Weights of a small transformer language model.
Architecture: RMSNorm before each block, rotary positions, biases, untied embeddings.
Training: a variant of Adam for these matrices, 153M tokens, 6779 steps.
Each number is 128 + 32 x the weight over its row's rms, rounded and kept within 0 to 255. Layers, rows and columns count from 0. Numbers have three digits each. The size before them is the row's rms in percent of the matrix's.

# gate: layer 4 MLP gate, 448x160, rms 0.064, rows 175-203, columns 0-159
# up: layer 4 MLP up, 448x160, rms 0.0642, rows 175-202, columns 0-159
# down: layer 4 MLP down (transposed), 448x160, rms 0.0641, rows 175-202, columns 0-159
gate175 107:139106135135098176092144137149140190160128149147139131118110124158121176112084107143143114180129096098109087196174108067134122173126156186103144135152119102049105120143108136076148137174121094116141145146190096160129082151203152110171105100117121188133136085110126123133140156161151131117158099083145107051100132169160082137139145147159166135140222111158131167070156172144142161144064121143185101109099130145165141090137118154105143166144092091139145136142115099140193148089074218
up175 100:059129094087069145120105174150154164116171122139159193072070139133170101093120155111160072155147131132133078138121146079078106100163177087109164078115174105144130123129164124175095110101151107107110070079138108153056127143105137136089133163124116080123122125153137120049126140100142174090164106194126138141092141093150142096137165117157130099115131147142187088128164126143170185099112095178081122116143151188103087149137068166150103127122153094095163145077140191134192088138119137
down175 099:163126042068148153129124137075101116148134145122178140110106065151125098136172114082133114085162168131170130115130142097125075086090124162156092133153108129044163167077110110121115099100071182162140096115163108170111106146134105109147136131194089083119087124142131172129096109163136103181139155134083059092137134141118154125114109160098120175114175171089183103216118146133164059096140126120097130145169163143118144112210099136149135178134156181136137189177135124137138125125096102
gate176 098:102171073096116120125116168151091177130119164091188106147080098127165122150150122097171149091175081107166138107117174071154109121182140178146117082133125108114149101157171170150075162114108146168126124143152100090121089137176128109145116142146124068057180084101128141095173143129081152158138174068106098113165141109180134164170160139126087170170102175173118129128145122099200176163056087137127161119195106086148116174109163140142188120136098136152139083156152119175158158147137120
up176 100:135140090110099117119132100153177122118114143138104135170135094138154100137127092127144111134103143107113059178154178110208156116094138158129121122046102129063179094158104163133082210109140159170055154103139097099124082059157114115164101184111208108104123143108093152152107140139120144156139114059099159150180113151165078148162094175116163094135114175087162106162129154120125184108118115100142065097153128081166114136153098127118183124077155081115132171115137134181156101131143170
down176 096:156111166111138197145162119161157117123123145113138160160047060160094171162150133159135131156092092126149129131146139117156150041122146148115138097093129137147154109143088125126134140155165095121144065178131129100069131071160124135105096117184093132148114134124078115131103100155162121134071100114083124154065165178150132131187153216073168126138116106139116149239134146126125098117098113140185152159181094151187178070109183115103172137135148124147138130143159176128100138108116084
gate177 093:135099109123119106122127093091133124100070180122098145136123106088081145127114134133165158090185074127174110098141136103095165094099149068168123170054112084133142089151089123122138115141123115146133132127163152144116124140085137099093142106157129130191134116175130140152146191092155169172145135153136088079127196121153148094056139126072140157170078126211119095153050108133132149096170110166157098115130083136109130129112106103235097143110158168122085130097217122125173091123087115
up177 103:125123151071106153083094106147134104139121151089115074067079111118132103112096211149072132071132151151093143140100155175132105127150139124120093139123176128169127077121108115085140139102153119099135115134179149143133135158081111090164121130169108136086109170153157126124111168126131090119145165068199109095070169156176079118170165161122173143096066115112131061135144105089129068160186138097157150160081143062133077173176135144096095173162102145144173142130057147160102111124120075
down177 098:160169159094137145153142152056152166100156106115035110162081126099079114132114156135136126196063100124160109176121088096130119145091117125140104156124127162132144048124141111123138193102137104073109145129081065116080127120135144150115149074112129162058084121150085118152146142170178114118163100080117181145159092158109147120146138118202144119111138132132134145197143113150117116162072153091159096137140112148139083146187089139124125034169142141143161077093100086138079109159108112
gate178 101:137093159162141144089160085124122084107114078085051087145064126078119149100127115113156091115138115120137129151118160117137092156164138108102157094077176085130150065124129121128132151174107115107137144097130126133166109106128070095139118132122186117097140055215097129083147131153139162093116144085066108168110202097112165106172133159121128133107090076206170103089123154107144145108109154083134125102178098111124196101071127181114068130206118152126090122166083116136113158130152158
up178 100:085135065193157106175098189157133173110113095106163144136170101135132126137149113186130161112149116148180094062172126144136141132130134077117110119133129145139131141067181141156110184108076118139093100126182145123095149088077131203155125142087152154148072117051137102133158119108159178156145151114109133157113153118136158130148117152162096154129086157187185126116142188100198155047179149109132116127144162089081110167186117154085146173146183138145137188102134130144161109124151094
down178 102:082079138142179104144131143050076154089133116092108139123155101149083103092080131115138136112176158124151179089150170098058132122143070050192093132178135125132100112107136186149187107059099120157090126122102122101155172108113115123117151185132061173116140163191108082118114118113121134124139165112132171116136140129146120143110076067134148133183104150180116120128141161106124159158105083152145136077125113152131129181142164154136177190131206099130098197129097091106136148152146095
gate179 093:120146115082147131124153115112189111061071108134097099074152118182172098120061131076139097146161074118119157158101112085139147097146145115122151137095143143125149102171090051165098136166140184114125148134104089127159093074103168108142113080126109066101165183148221113107190152128168090137105149166115101178181147158126188084079121118161129169105100145117061067117087137106152112145161098163080152164107125123134110167120140059141118137091135102129111107071118136121137134109099162
up179 099:130122157173160139081092096114130163129179110141159157156155154145146084170123102145155100149121089098109106120142125143181102130140174147166132173099133092153168068128126079069178095149142149139141140133197169128107091160120133085100116140061056160134107105107064153129147107058165138153088141144111048123051157132086052126113124126129110147123130119175139121135104090172168107108097160108077186116120068107143127135109097141113123128140089064173104190118140110178124176061119147
down179 097:140120146103119073134124129131179145126097129141076168061070139104092153074140133082133093110167155147129092105104063149117078095153163141111106099107088145158139175097081145123040113143088195079133182126083110154143187054120121171186100088159110146136126098103203103097121143134120111136103066116094149065097093143134101109086088113178076127107142137113094099013126136122120134148098136094125112106114115123123071086115133125172110145172130142119136116181141128123133124148136095
gate180 110:126079060077114127117140127046138158148139092120127152079165087098060086095110144109213127145138076159113119154125193130163095157131194123100118137049187113106126140089113103155091102081145103117097152071159173121171150105080159092107120136168112085143140142162096130108157112107117155162091109138157084035106091095128075167134123175131113141142110067141094143112153101186052135122164090133173108170139116114131058108136127137114153106130127126092095108154132128134105122157140118
up180 100:117134170067108153106161203179144088148157213130133160091163045114130101170098078132148112137096159094094132136083105155110120139089180111156177171135083162172070127165169163121150162149124092121139136101171072071114126131152120114135162148081098174098172113078140111071131127152160124119203123104120090142111168161135149125085100129109150107102130153108112147153111159088134170121145095177063116158137118139157114129122053107088115145130140065126080166158109160119130097066148155
down180 106:169158127158095121152183093145136159089222153087164123136157140155096126111113132176110090201169123120111146101094066111163112154132140135067089171117107146139070133183139186084156134144115143063145100151144076051079143101078130149158082123150126117064161106154141121154162057139140100165123108134117097120161153156182187126155109141079106063101112161156180170167155146093092097088094106135176112110152133122098185138135120156160146153138128158119143141142072112167140150110114136
gate181 100:172127163125154151157140059099140081179070138097105115152150059148113101178139119126179102092106127150084078130102142114102097124155116158108175121100158129164199181089172048195156146124148184035114128165126110131186185126120145145110134134098153149109131127152184146158156159145130149060133204105148171113146147142144119118142151126090100139128128130162141130125129136122176090029165150099131146125140147096138096147121141104169155103126165123174156053107114129118163100109080133
up181 095:187126131131137138122133139057154155075133116115159089120181129118129114155144131109121060103110105115062156169142157183193136118119055093107141131093108090200121167146090151142107052154059121079171126166102105095161070075119141169140132131139142158151165153116121124086089162058088142140108083126123099167185112100130154104148151136121189129078065227130062077134145149127103163121094106148107142124126140086076145100159141086085126151110130132116108143127109111121120150117106146
down181 099:118191112114121149124110120117153120148155151140132077131111122167138096129137107116091104118125074169103085141167111113071167124099170172130110177146102126074118063135172148141132160135125139185106101109121119112151121115144116108093120102157180102094136171131079100180125104159184096172121159190086100067135099098119093120120059131135130082158089088158158155103101131092097157112110091143078134186190159198103150132130151047105090129180129120102153188090145071111088110072109206
gate182 097:083111105160156150070156140126129095169209120094142209111130173114089162119077162090169091089166118128163127165084074132175152147125148185114156109105117165175153161105147119107185067120095108123101105134146120124111078143131159099106131146120128146115124127187151130101060148141184132198127115074101105124106162176116101113108152164121148130131109125107020102099127165167105131100093155124131081108047130118114162109115149161145098157100103149083083092186125127129079167132168144
up182 089:157117126124101152120132145144065178158124133110113136147145063098099108113091201150130099148172096128127110148152050119074128123143102153198131085195171129093116125146051156082108141107125097145132182126143162138133109204166121116113159148153115154117120108114093083100128101108129107157108120145111160212147093088123055111186108150133139089164060107096117068082138156147164098173142111150092150102071081141154103137103097091146191066087158137122160131131166106128160111178104132
down182 094:124181077164133105130132151097123126162109099140168095108040112124081150166070108134141119121108160149154108162150152106139110140122158144094098135142166081147081179099082123140192115114135145165149124152086153208146157170121141090095151104104122118175133137106143116116125188096132126155170162123170126112161185065077139068114105108158098126077149139083137103101143177118128132155170206188134126075101155122147132157116146195162105166128145089177153207185105142078170168115107115
gate183 097:199187149161179167144160133190127083167127133043058180159071179156165110064109139136118143136178118149143165122134165168152109110128101123175102127171162115138151117085132158079132122143101174131101073128144154128156134086146122136164081134065106123157117141127147137105098058178127142122136106117157087139106183172182115099126123103065116095167191122107134141115153153139143135177080092136127190101081058085125124091124143157092170153137118090154110100103118163096135112099131109
up183 100:108116128113113156165120139159176142106154162214117120144135060112153108123140133176099092180115119127122125138063138117121134158136136123161179179136100119077139175167093132135094116110166141109104129108096197131119132077127124132151071101081095135110137194140148090163147100096104167122133119065040096177150102069105123147131089096198167106133114150127170168073144121093143132135134127183069085131127123121172098161115146134113092065142149168173114061110138135050172153172156161
down183 105:078156127185148127128117119130154143114112108157131223146173179127155146094127141165072061142095105088168096110194157094127155110131135129172124118080111092125140134060151130125106090148194104134125107131110089119047193122168132115084118210145155133117098134161135153144119141133142122128167132119126122141136099124113121090083143076139173091194126121099151111156179170106079174129111149167171071065146155125118115094187196122198103128106137102147166125107122139151096129130184183
gate184 096:149141149164148094144104144089110113137136191098100149086092075087119108094161129131146090106083082116088182110149147192164124163145136208137114093185141163119173116152076087135121197115100137121146181123105130140149125085175167203098121136103087129142153139120150135072201154171132092138089143097108136101136092146104070104144083103108079131102147136196134118061155151100143109144099130161084140132198097081162152127108103150120130082127165131119138103173172111079163190166112104
up184 102:079058150100125141122142169154172128102145094177135142089087156158118101107168150092160198163107128153157124103086075113130138162116177158099124080069152116134144118104116147118133130085102132113144157205147120069129141079136134170153077119100148133141104113137124140096125097115149161123144213189132129147102133207114161156108196170120098142193091124160107156087125139113121144131087158170143179082164131066112106131119142155141142130134221133145052115143111111167156120052111161
down184 103:162123155138097120107112093113101152101123170134068084113146139066165097124182166113094128120110123146173061134069158164119140104119127163109132176135152152107152169135109182147100133082139104108186078132136136154152118087132186096112061159070092116120101131129188079150185142154108118109118134176186125090177104095125163093106158107117135200077076117135114114129126117174116132171151088099106113152077143080129148116144114131102196074097117084156099070124087107067147067099125078
gate185 102:145106086119138164109145206093116153133151123132160145089093132149114128069115098185144167089147166142114164168078112183118148132141119047103140151185139182123100124118102128157098103117093093160136153103090131166082180162128195115133129115115141117160158145107161141114149128063130091206111100076080109113121105138108099183185133090139098060135182153147093164086171127167111122142190122125080125221119140167154182084145117110189093104132122159104098129151128124128149151125070126
up185 107:155117080142102115153098102118136112114121103166131099152119160130129143149165157106147153167155111192138108187107095132112126217137092158116134146080169143130127146161121107130199159128143169121150143058132220156171137199065051083116150155080105107100138139102104147120139122180158090134092087146145181087108158125088071117115137166109140107123103143181085180136079109161123129108185160116123100099137120115156169163135148119101153219092141118052128121169130103097080152142099116
down185 105:146101132119093095132148109110187138158145146147085106147182091136150084129177056136069153152153165161057171174171178118129104091133061134156088144065049156120097129146146120169128120170137136142085121170116180159103161106142160163124151134116196115155122117139123138176143140120099091105144117125166220084105134117118117141113181190087119144063178131138146107106117105131128092104145075136084185173125103172124167115129143161091162161111135095138148125207118145178121118131170115
gate186 104:136176126143165181148098076108113134148143158098107078164154076101126104115102103120104107112145088122180153121154146156115104181138072126105134111148069152100172176111166175156141123124084204127114108068099111109168127132178103117101127088153103170101157155086145165160135154089084171115121161066147096110105140115109092129088175118108065073105207131162115117111156146154175117179110106151126203157126149160124130161124081079067095160145107126098042148071140111134167133110120152
up186 093:140125129155051112192166082193178093142090119070147104128140152132101141191162127125148108092195099164125079117083091127114163093125094106083153065140180144080164098121133114133146099149111126173100119119119102093112127155121169167145152169118158063133111128096118150123067077135101153112118117122167130191116100080170146147059086147141129136110116138165164158135107154129075093094091151097149065070135138122116076090162095144123120186126124102127174199085102095145123075140164141
down186 095:182098109105168119149131105113120098162166130095084068131142149151125124177139162154099150099118165144093136120159155081108123160136092116127159154082114108112178070128144169176140135109052141088138119091102149176121161115183154145120146164125070130096140121102129084142074156146185187176130112134120181129149113139061141170163170123141091118051119124107110111091178125181101159206102181186083107164102103093108180144095092142106171135144127059177135131104092111088084157114100116
gate187 102:137093104157125125125140094132107174173112139135176092081159180072137188124146155066156119161144087191117109150121134143113120192132173110148137114168126089114109128100105164055150071162141111147140131111126139110146130141141182158105126120133132136127134162182180144141087148093089119142113153146125104093172083164107186126144132141089152174118177150117153140095171169116105109156149130086066116087136168129174138149062126111119192145167240145099150153219162151098106093177171137
up187 098:134125112153140219190142095193143152137155144143108129113179199164131078126103169135119069128106084151075099136089128121130146104178112099168133167102126103084121124142105122126155150160160122134127120167118147157069098110097094181110167114123084142065125085129106157148121133191128145146120151157168125117162102049139160090184172080122160148143121114104100073147152170145158147130151173137144067133157157108210133152134182093118117157116109189148163116098158177172043115139148123
down187 102:126154081126153172116218130155164108130122163083118144118151146120181169131095134147109090158143135141173118122101115101094126095132111163072128139122109198144083145146104154101181104148117149072114150110051135161091127176081070158102146135175143123131162124106179147144107086175120192134137105141108163135100136150129097132114132118191114128129123125185136160119099121154160117108207081128149123148148085246106079072141114111097144051156101120109126163095120174085166125074095144
gate188 104:081150093104095187163122111138135136126164134104153088147118151113160160109133145183131184075166068136143139093078100154095123110111161103125197149137133164146131186159131131129093058063062077155063094044145095192138130144102166090075086156138138138175106130102138191166082085128124152166126102116139113170109137141165082122142078122098155102112170104109171153108106136088093131122124120149130110103168142167053115167100130129126142128131161034097120100147137138110166152146124162
up188 101:078154144079126161131110137121181099096121131130097115160043130099174177130152113110092151156105151181080135144115175097105164090112130133105138178056108095137136160091121186152118103084159088131080084147125112133145122122176153148119154144110106128170198144104165157138074135170159088111131122080126166146087126135134125107168070169158060106204114087127157106144156114141119153094110070153148089081122116160119071140122123165049162184151129121100145185165128130169133170183144157
down188 105:086114147084109169179131198144123102067106156131117169091135124110113132071158167110085110110112101186157109129117102150130129077071143126108010099062152116157128124126102134113132109133128088143110131134126089150084154131063127189164109082118137123076109163148150166190124093158173143141105089083102159103085108142117148120094077073135135110125134111121156178037094141167163131155152112164125108094085153152131054108153102166154163159190133152120097180115164140138130150109137145
gate189 102:162072125149159162161115151130072145177117178165120120103122090183159107174102137149115137064095170108082178097103191108094154158151080095132171108120124138097108151165145150147111122117148089061134103183105083059139085116114117121093143145114122145124046167100176139133115098116129140134178184143160169170120133079128127067133145163138130157111185126185114108102136137093148118134122142087062107074137151132151144114122137155069140072119187126051097151150122144177165171139112179
up189 097:095109110091126130119125180074142083113102132143109096161104115166124113132132129142049091142117065145135062179072126154122137195111087164134135212139089165149137150155163127160130171157156133108194157140130156138068138087080082146148136188183139136133129116102130157124115132091114166105090110146137142080137098098156160121158095114101150099141173187183106080118211145128122095179140118159133068141091097125085137151210160171112161088138088143144091115120158123093138149093186144
down189 103:131115155158087117147126048107141199156109137162119154162185167141107147121118148139106162072125148125178167136193132106133176172130134181098175121156082084092172072171069167125172080087161116187091126111123127106058097117133197105143137115126161115113112118156122125091105114094173163091146147057122070140115186145110137159144116181093073104095123126176119131124093173091093126090088116102179127119076161135106138159139098112084110145144136125127133179144128082084098136131071099
gate190 107:094087112158183158068128171136025126132160148148106194152102153180103162124094190104130096177100118138175088177164131158137133141161123125164124174214130148114181074089135159147130141141108134161090087076147134150146123089125135104109121112091120227138119068130125158112126112122095192142098128122146074124103148135131132112069097208144142128147148116124133124102107152127120139116134147167177104103129140119117175135068145155162130104182147102129105114135157092135206103144097190
up190 101:159139154121149123188114125132158173100185084112125141092093098092115152151120056120065093236132143097101098128099109107125076160111057136153162087099107097132152168175150141109155048155142103172177108136151161114130108120138126158125127129116150130121101100159154105114128141186192103113150110081097087219130117101101070107136132092147160116122172192140153146156103144129086134071144094060148134135139089166114093165130142172173133137157139158104101116133059077139104153112134146
down190 103:145121105109112148131149119128082182094134205118101121121119154128103085159117142079177076138137148134057127163090196158137103190152135096201178138186101115132106066157138110153193115171100115138146117122115116147146168128104144124166160068154169112132160156168133133112108129186129107159099093096119134131147111116101114130136107058101137108141193098117074155143108176119117127119128128109033119180151175160156106101210136117153116121130112190108124141170086150093111159086086062
gate191 101:130081106120113125101099140124088165145078104141143156114126118099141099141114177138193133170092095126144095145042138135154110133134165150125116063153135141177185156103043103166109051117106104150149139082142160148130101137151110080106165087144092146110115101119096175150094130082138152168132138105127111180099123116067080194187131182134113106120099064111159143162125124157146097099127118209159111125150152207115093081119134179164104074156156131125082173070166139122103137086141122
up191 099:061073117149145086095090162131124080158113118156159119148094111168160125096087110087161123140112070075116153172108101116089073208136133101115141095139198103133048086106122096152096111152149137067120114112149077115078119143119069122116163141132166132091106132082149169177147116095130103186104171120178074111163127121148122146136103129085120099159113121142190132095097113170143149144191085137107142111127133106116155165081183085120130124166117060141169181205111120142143141183144122
down191 100:161152138098111134175107114105105158137141142121200175155123170109108090092144126148141098150132130150166123109211134153143146156184151156119142152111079159129115120158156078105148165143111135118112140139107125134094140101109187147078152159139160123123142110184131167134102132122119080148118086154087131134127138163094123072100178120165134183162194163129118111255130051112125103097144139138145127099124138128152108143140106191132192207078153166088106121080099140114068075116138075
gate192 096:148110161138184079148132156172132087063152147086103137099190146118126130127172153196188098092158108116103135138098174117117127131165137089118123087117130141091134174138145129119149117112124098102117153129178091129104068115160119163090157059090110086146130134151170119139118158129155109162130161133167152114141216141172171106041107200126113133173178082100152146176143155091180139076135155137109090149124101127086139130136069120159117068089149131094101155077113154066097155139061161
up192 096:062061127134164117103123133154154079130137190122130129121136077125119142107113108079088166160086091089175076171109094154115178126154154125170103107128130155114104088075126125102167158127187132093065106167123156113152091137103140103123155190087131153093153134126073171131099167161049115095110106096151112126125120135072155144123142119136120110146071149115103115104133156133156169202188162048186138151092081087126140165144124200177142098105122151119109174186139137177116110139147087
down192 101:148137093157105082128148066148104145118171172062181145182121182088126079127129114136125096149134120161170127110183100117174140164139118111067091142111128136198113188111129162133118114172133152115110153133139127077124085138159181091124087068128102170232063093106107096163110107101102105031100085097156115149121145111151130161147183154125100140140136148153158120167182133127109091077080115120143156144117074156122138108107100153071114131081121162171139086128186124146145140161096131
gate193 102:119069107086120108151112127124099125154107117132143102140102097124042116113071134161178150115120114094132148124123155122120093127106096147134143105084086130129106065116135188157103114071115135113136173086114075086177160102179125153150084067160122207114156132097172124135159100171119139064116149134094049101155130161172124075130152171121164228090125166186152142110094103082110115090117128177092077102114146156071159111148129133127128140076140184114161084118138058106112106135140120
up193 099:135124125138141115186131128144097120083105169109140118195083113180136072185108124135136151124115074089127131100121113199168165168132127158148086160090140157141114066063095126125142136162118134121170143152148083109125166115119107108102113096121104122144209186101134108135180106094121106174125135127160118108064127122140182068114096080144130126183076164135132071119120118097143119089076161094073110136086133088169156098109085159071152099101086170151114163069136103128185156149142042
down193 103:091081089166095094112157108166144150107111079152078101078088202093092131149162112141115098132156139166060111147079176081148120147061156126113093166095093066186111087110137103138156147121142105136131173136132163152153149086102153163101164073149147073110095134092086162091180153134172156198147136137119131126137174153146111106147126145143141133140131126146102131192111089199156162086162104075125103102142146134148072123129135168135074075172101142124154156086150214113116096157137131
gate194 099:106052104098113095114147134177171134171110140118158198093149086126118092064125102126133134127128151084180178179077128177108118109122028120132153120129198142147155129124061118169144169146123124212120062055122113113089098090153129117133108140166136159149103146110132125085155126173111134151186127080130125115084113094069108111133096143083178177125136159048144116118103097136174141109144156101141130160131168097160100197123144141109134107096176125174157127119108088168159118128118127
up194 105:176133199179136080140083161134084107091107129130116102118120128185176059156130099116160125071121161131107210146114084114118095065126120116061103161125122111129136149188133123094137076175161106145157080089125097102174121152136172160132157108166078084097118146122168099132174119096152109146121166155113157130170141116090106094123184133109157140071151171178146119137154117065101095133158139155110187145170140135099089058103123137122090148101126178123190146072177129114157151075134160
down194 098:119131055190108141126157151081178188127096149088071174097142105152110134101188169101132160203094124146138076150121141117089148113160184113172147117099093203126111129143091132104130138179089115151145165182244113173113120126133112095144090105087154106099165145124078140145101169097103137158136128139152055163138127081089097120076130085102149147113122075111162159065167136133147081125172176115110117119080103093148151116114147157142105097152128114168150122120128100176152107146114155
gate195 091:128137122120163141094104079134117130115127174127128128035133126152111095183131111135061116132130149158099125098057145160129073107124114127111146180094083145144132184146118154072074088199125127160117137169099099154136169151150203133132117114128127129119219197108109094114074140165124117108100102137075154168094145128086153176095141136121130167133139187180100119104126126138089139113137062108082198213155099143151100182135114120159147086142104132110166111180067104096131128109110125
up195 099:181115076110159099161128155156109169110156163145149075133138105112133128102103165150178102121165145150079063163136134093088133105095141067171138123138195073148118127135138159143140142137141095137115139133182132115124076069118131149135111083121133088070065084105148087108173130118129113180117136167056120166144037171086105114114154156133134146132122072081137190129088121147110189112131194138163139130134105146103157130108112089037111141096134133118109082162133144102176159149176201
down195 099:098018105166134142168095123165175165160115084182149099084132137143106150128144146109156111063146147093084120168182116095132113107172152175128144098108112095165141057118142119142105099142120141115062143109128145088083092151134066166150174153108100158112069141122183209111148153082099094122151156108131158218151146086073161076096077126138112127109117143102168118056176094082104116169169140101107116138126113180143171151109125127093135103102132137108115128097143106120134098100131144
gate196 101:110127087172117132155162100112094115128116105174076056000108130151143186087157082156188172185165127126177104136074123150131080155111113166082152134091184187115114151113147102109093103149100088103094140143132095142136165118146168090116131115145131145080108151187150080062139169124108098141080156124129147142122138159137127212081153170100111110094088122114129143135145081162170164109118110100159138090114175133124161133091144119162099100115127134129183120119084130128117145046128113
up196 104:076130170132163123125155127136163142164116105179161098099056191117122164069166061139109173072107107179149162137107115141094133133155129097169110126155082156167135110111140101091120115134112087099078098141146151120126140069125054113033089184128187128143099076125087148145052155180168155151165083144109110142078147145134110177083104151095093110141126174117094109113144145144136119088108147135152124133169083123085151112137090144091139101117106079093087124115071120068115150108079157
down196 103:120061115107174109158186141126182157164123128103154128146125109084181058174160122166094117144133072130118054114093149147179110117165085129112194112097142174139110111091089116172140094137135141127075162108190101099131140111146194090164145155133121138129149110160127107082132141139123140138064174164095109135126125129103109163146109163143099052124099162063103117062160142117166076106100122132074181176137128102168133168178199123150104154168118094058168140111130116167149145131128159
gate197 106:115111086163134122155149119173113148141110156137092177153181164100125145122090128156105116115222092181084123119083180106077131168091134059139071100105142086113163079151134143143129131134147132071139106083143126159128100206154151127107128117122088116114083085182100122151102150085097131131095107086122182074152104117133078109163152117130124176101127093071119134150157065131117171159169153147115125175104116164149158157115120080206118114164062079077131161096150126118168120150202134
up197 106:136130137098168179095074148131154105092106091166175095085106155071146099125039098131177100170110110151160078108135126148144153145115120100146133125155128133137104148097183149137130079142204130127158161143125138120111198098108095162097149083163135125151149111110130094187115145130077160138121142176144169157138149131106119107196123136127139092204116049167193144154082218148120096104131101134119148137103110171170082108162078141130067113086121129113149077070109117100127137077113173
down197 100:142098128096118132146116056131095072166096168130157150155116140156119123102192095137135155074082130148125117149195153119131092128125097070105124170162115129041114139142153157083121108125174139156150160075155082147122143140138119177171161137132177098150127079138115112097115113179146099208118128186143091130150122062125183081122085142140139110128093108116125148119109120099103083098171174079113099094116136078110112060170142139120153072114114137047185183121088142113141188122105186
gate198 098:106127103103060191115115079206108155111123152149092124105149108160119144161172171122182137086103095152114112143103134134135141109148106176149124090174214073070137113139092147145105135111118150168072137177113107183125144117184136115137096129118123180079157100162102127117160117106157155070122116128133062133136132061089114155109095179189159110161100145121107188090152116161139151169147145120126086124116185205139140150069110152112141187151101199114121155116091169097174127092127132
up198 095:117155130113121145099117092096121171113192191150101110188098096145140147096053071147162107110163156095146102107121122134134107092155172171162168148163145132101159107112096108132103101169104130144137123156139117170183142093064126115091123147103103075121192111176111153175092132100156095175125137113106081136131146050107116089146111123154072123109099079161158107131130089132144130113217093189108121134154096172144174096160141163107074150118199071123183170138111158155162090101078108
down198 098:130118124140128114169117110144133102141150093122109115155180173117106160202201216073153091212154099169176107126074089105160127147185082140094133171139136152103137083185097079115157161132127135176154142110106166103222139111128124135065166132109060170109108163139188139099127091138135152165123127181101152148136124077102154125137127125125167069131134166104109132156176141161113117136132075137135164119169153136146118161104123062168098099146138108091154151057082132142135116160127121
gate199 097:127132171109167133111124157101138138139108082059129114138075058069107071122128118166139107087191130131111131122129114157130177109197197124126123087165039114118112176143156116115164099159185165076160162102117155130107161100109141130061141158106162155061111110155150122065113133126115148162053135154150031125150143133116067110133097129113132087101168151144130106104134130095151097170142129128106145151174093125184116084153105098146153123105148167101162127087119114080135137099202163
up199 098:101080139118152118132101058134078137127103145097143099153128157181077157199060125158136133155123094145132132196052113132172136110115135130180102117097177142163184132172117154134130166152153100167079079105112167110146134144066185134105148093130097155126155098140115154142145129095185150089081158131145076124121088201113102099127114122138084116141071064149152127149104104103082131092112108144135112124119121091059068134152089093171116155112154119140074151054092131205162124134132151
down199 108:152124135148110114153107126087050176093147106116103131119097087134096150146128079175148133093083142135170145155160112156130128129099123117090123120148150159086144154154102102143177123176086106129156175147116148146061202153115160102117088134084157200166139070122111122095175129151094118106122099092078118137097172116125097086111174138084115156152114162184081171151128165151158126075138129194152082175130152147096068113165072209161153166057130099178104101086107122135121104172145090
gate200 099:108137106149140143123163098156192134124175150119156143144100170124092125078162146064110127118117138144122156121131151187105122070140086097101084117154106117141100159192075115146130143121161159110152126141169152138091069165098057148179113143087143122116084140142057133071171138078111126175107166118124102127157112108206182157137174087119152098169083192141097154102171080135110134170109099089158116126152179144142104161109128161193070158124142065125126090154098152191181085131137151
up200 092:080134159175062182122167119173145127150172161132149140148081180118118118162092138101063164079143115094158133172141161156146060123140174075097067115153089191091147129112107118176152117165139158208111106122168099115147103165071128155115130162143109115117141153164178119134145111157096140081141158145150151105151158087164194149146146132127127091106121136152152145127140126146147131146081100120137164131076232146104155196108129088160106142147106084207162128161129187173124140145133138
down200 095:117087140085178135050147091126110190081084074113152056101118102127140133159081151167131160169152082140096136193079100138125148129113189181146117117122156094113131108096137127096150155147071170121152171138117049072098094148135097085138149184066125164123116167146114062132093111112143142109112131073136060064102156136183185114146078172119119137160099086131147141132112113116076110163120106138142142141096162163150111135075126152153147117144147166099128099093093126061104113165124136
gate201 095:157170078060153077113148113112110145139146099088203147132128111145134122138091105151166076137125176149137132139144127170199108079118144103051121135116188113146129114113167134117088108165169102116145156150131125162101124131090130064075150066062166095122137145129112112121155134134103095127142138148228118099124089146156184163030178168148108138122165137124173184161083109081125103137144098150124074175138090111103175142136140056129168121082122107159106102157110094123108136120083116
up201 100:148098167133109145147099118172070128097133089117151171127151175110145164167081093102175162064115132167158153108165130123162097156119107135149141111132190158179164108154161186141107131145075159167147080181162143153178108097137135137093149157148074151081068153137144120146096152067116170116137108111225108060083130109144130105147117175121177164120107120108100121120108157116115147109105114128142159072120116075171197181127121057099129103147101115060092118179108095145138078143139156
down201 098:143146103134160100129121115127122174104105124101156112143173150111124155093079123107124064107157096101087161196117051160105098109108095141146135119107091108125127116111164116095131146119098178112138189120114066119079144160127122138095120102163085163169142139127212153096117099172100121134150143114147025117143081186187110113089150170173063049144123078147144129105166143139095186136059097103108090134131144113059139126140100113158146125111137089119114162158052091129138175139168156
gate202 105:111132108130080153083130107153134073150155153145053133106122096138205128157151143098126150131152113119162103100117131151103154079157177074150144124106154125077165112149128131134125177081165114149149146075129113125185076117156140117129091110045162164086078159097111125157146133157130143151100141155085077122141138137167097147184132080075121137149076130126185195107090102119119137108075158125142216106129147106148116194075166060122170140126078094108174115148116136069195136125114170
up202 106:114131130095146143103143119080200136114149132091158135112127104148123126146147102112087204180143147160121150216123157047108135161104122103140106134159172130134134148143109081094120110118153147140134152125142086124052085147138185114083105118086086125152163188147198107133113084073056027156106097186140151110116169157157093126130106103163153157043093164077146112148151150135101162175113126129156121159151111107151130116108175121129147140073122120125141187143192095083122136143150125
down202 106:093109129123155165121109108108148108143156135095099114176141047127133111143113165175150110157188136169179075143200092124161134236135137140101162106105126094077117139133102139143121127108057146136054103129095157139146103162072126102119174119108098126174153129120125112137138104137079193100140136137147090147158098114107089194157135116112075123124109099145129106117155177087107149165182147122138121170092119143130078098085186141165131082067075111151194181172148138123114128081090075
gate203 104:130132141082150162109095081144162140158122129161131142104188098116151153127112159126121105220134141142175062177149098091138141139112118133104159189217115144079114144173130170128092144188076121121124130127146178100129163135065074070110100090127138116129074123152137076172121148132135104175162116146126138075089096145115114087088090138137172220096065097093145164109111145152144148135161140200181112177177074135147154150143136139097141120165111125076089133165143108168132116137099108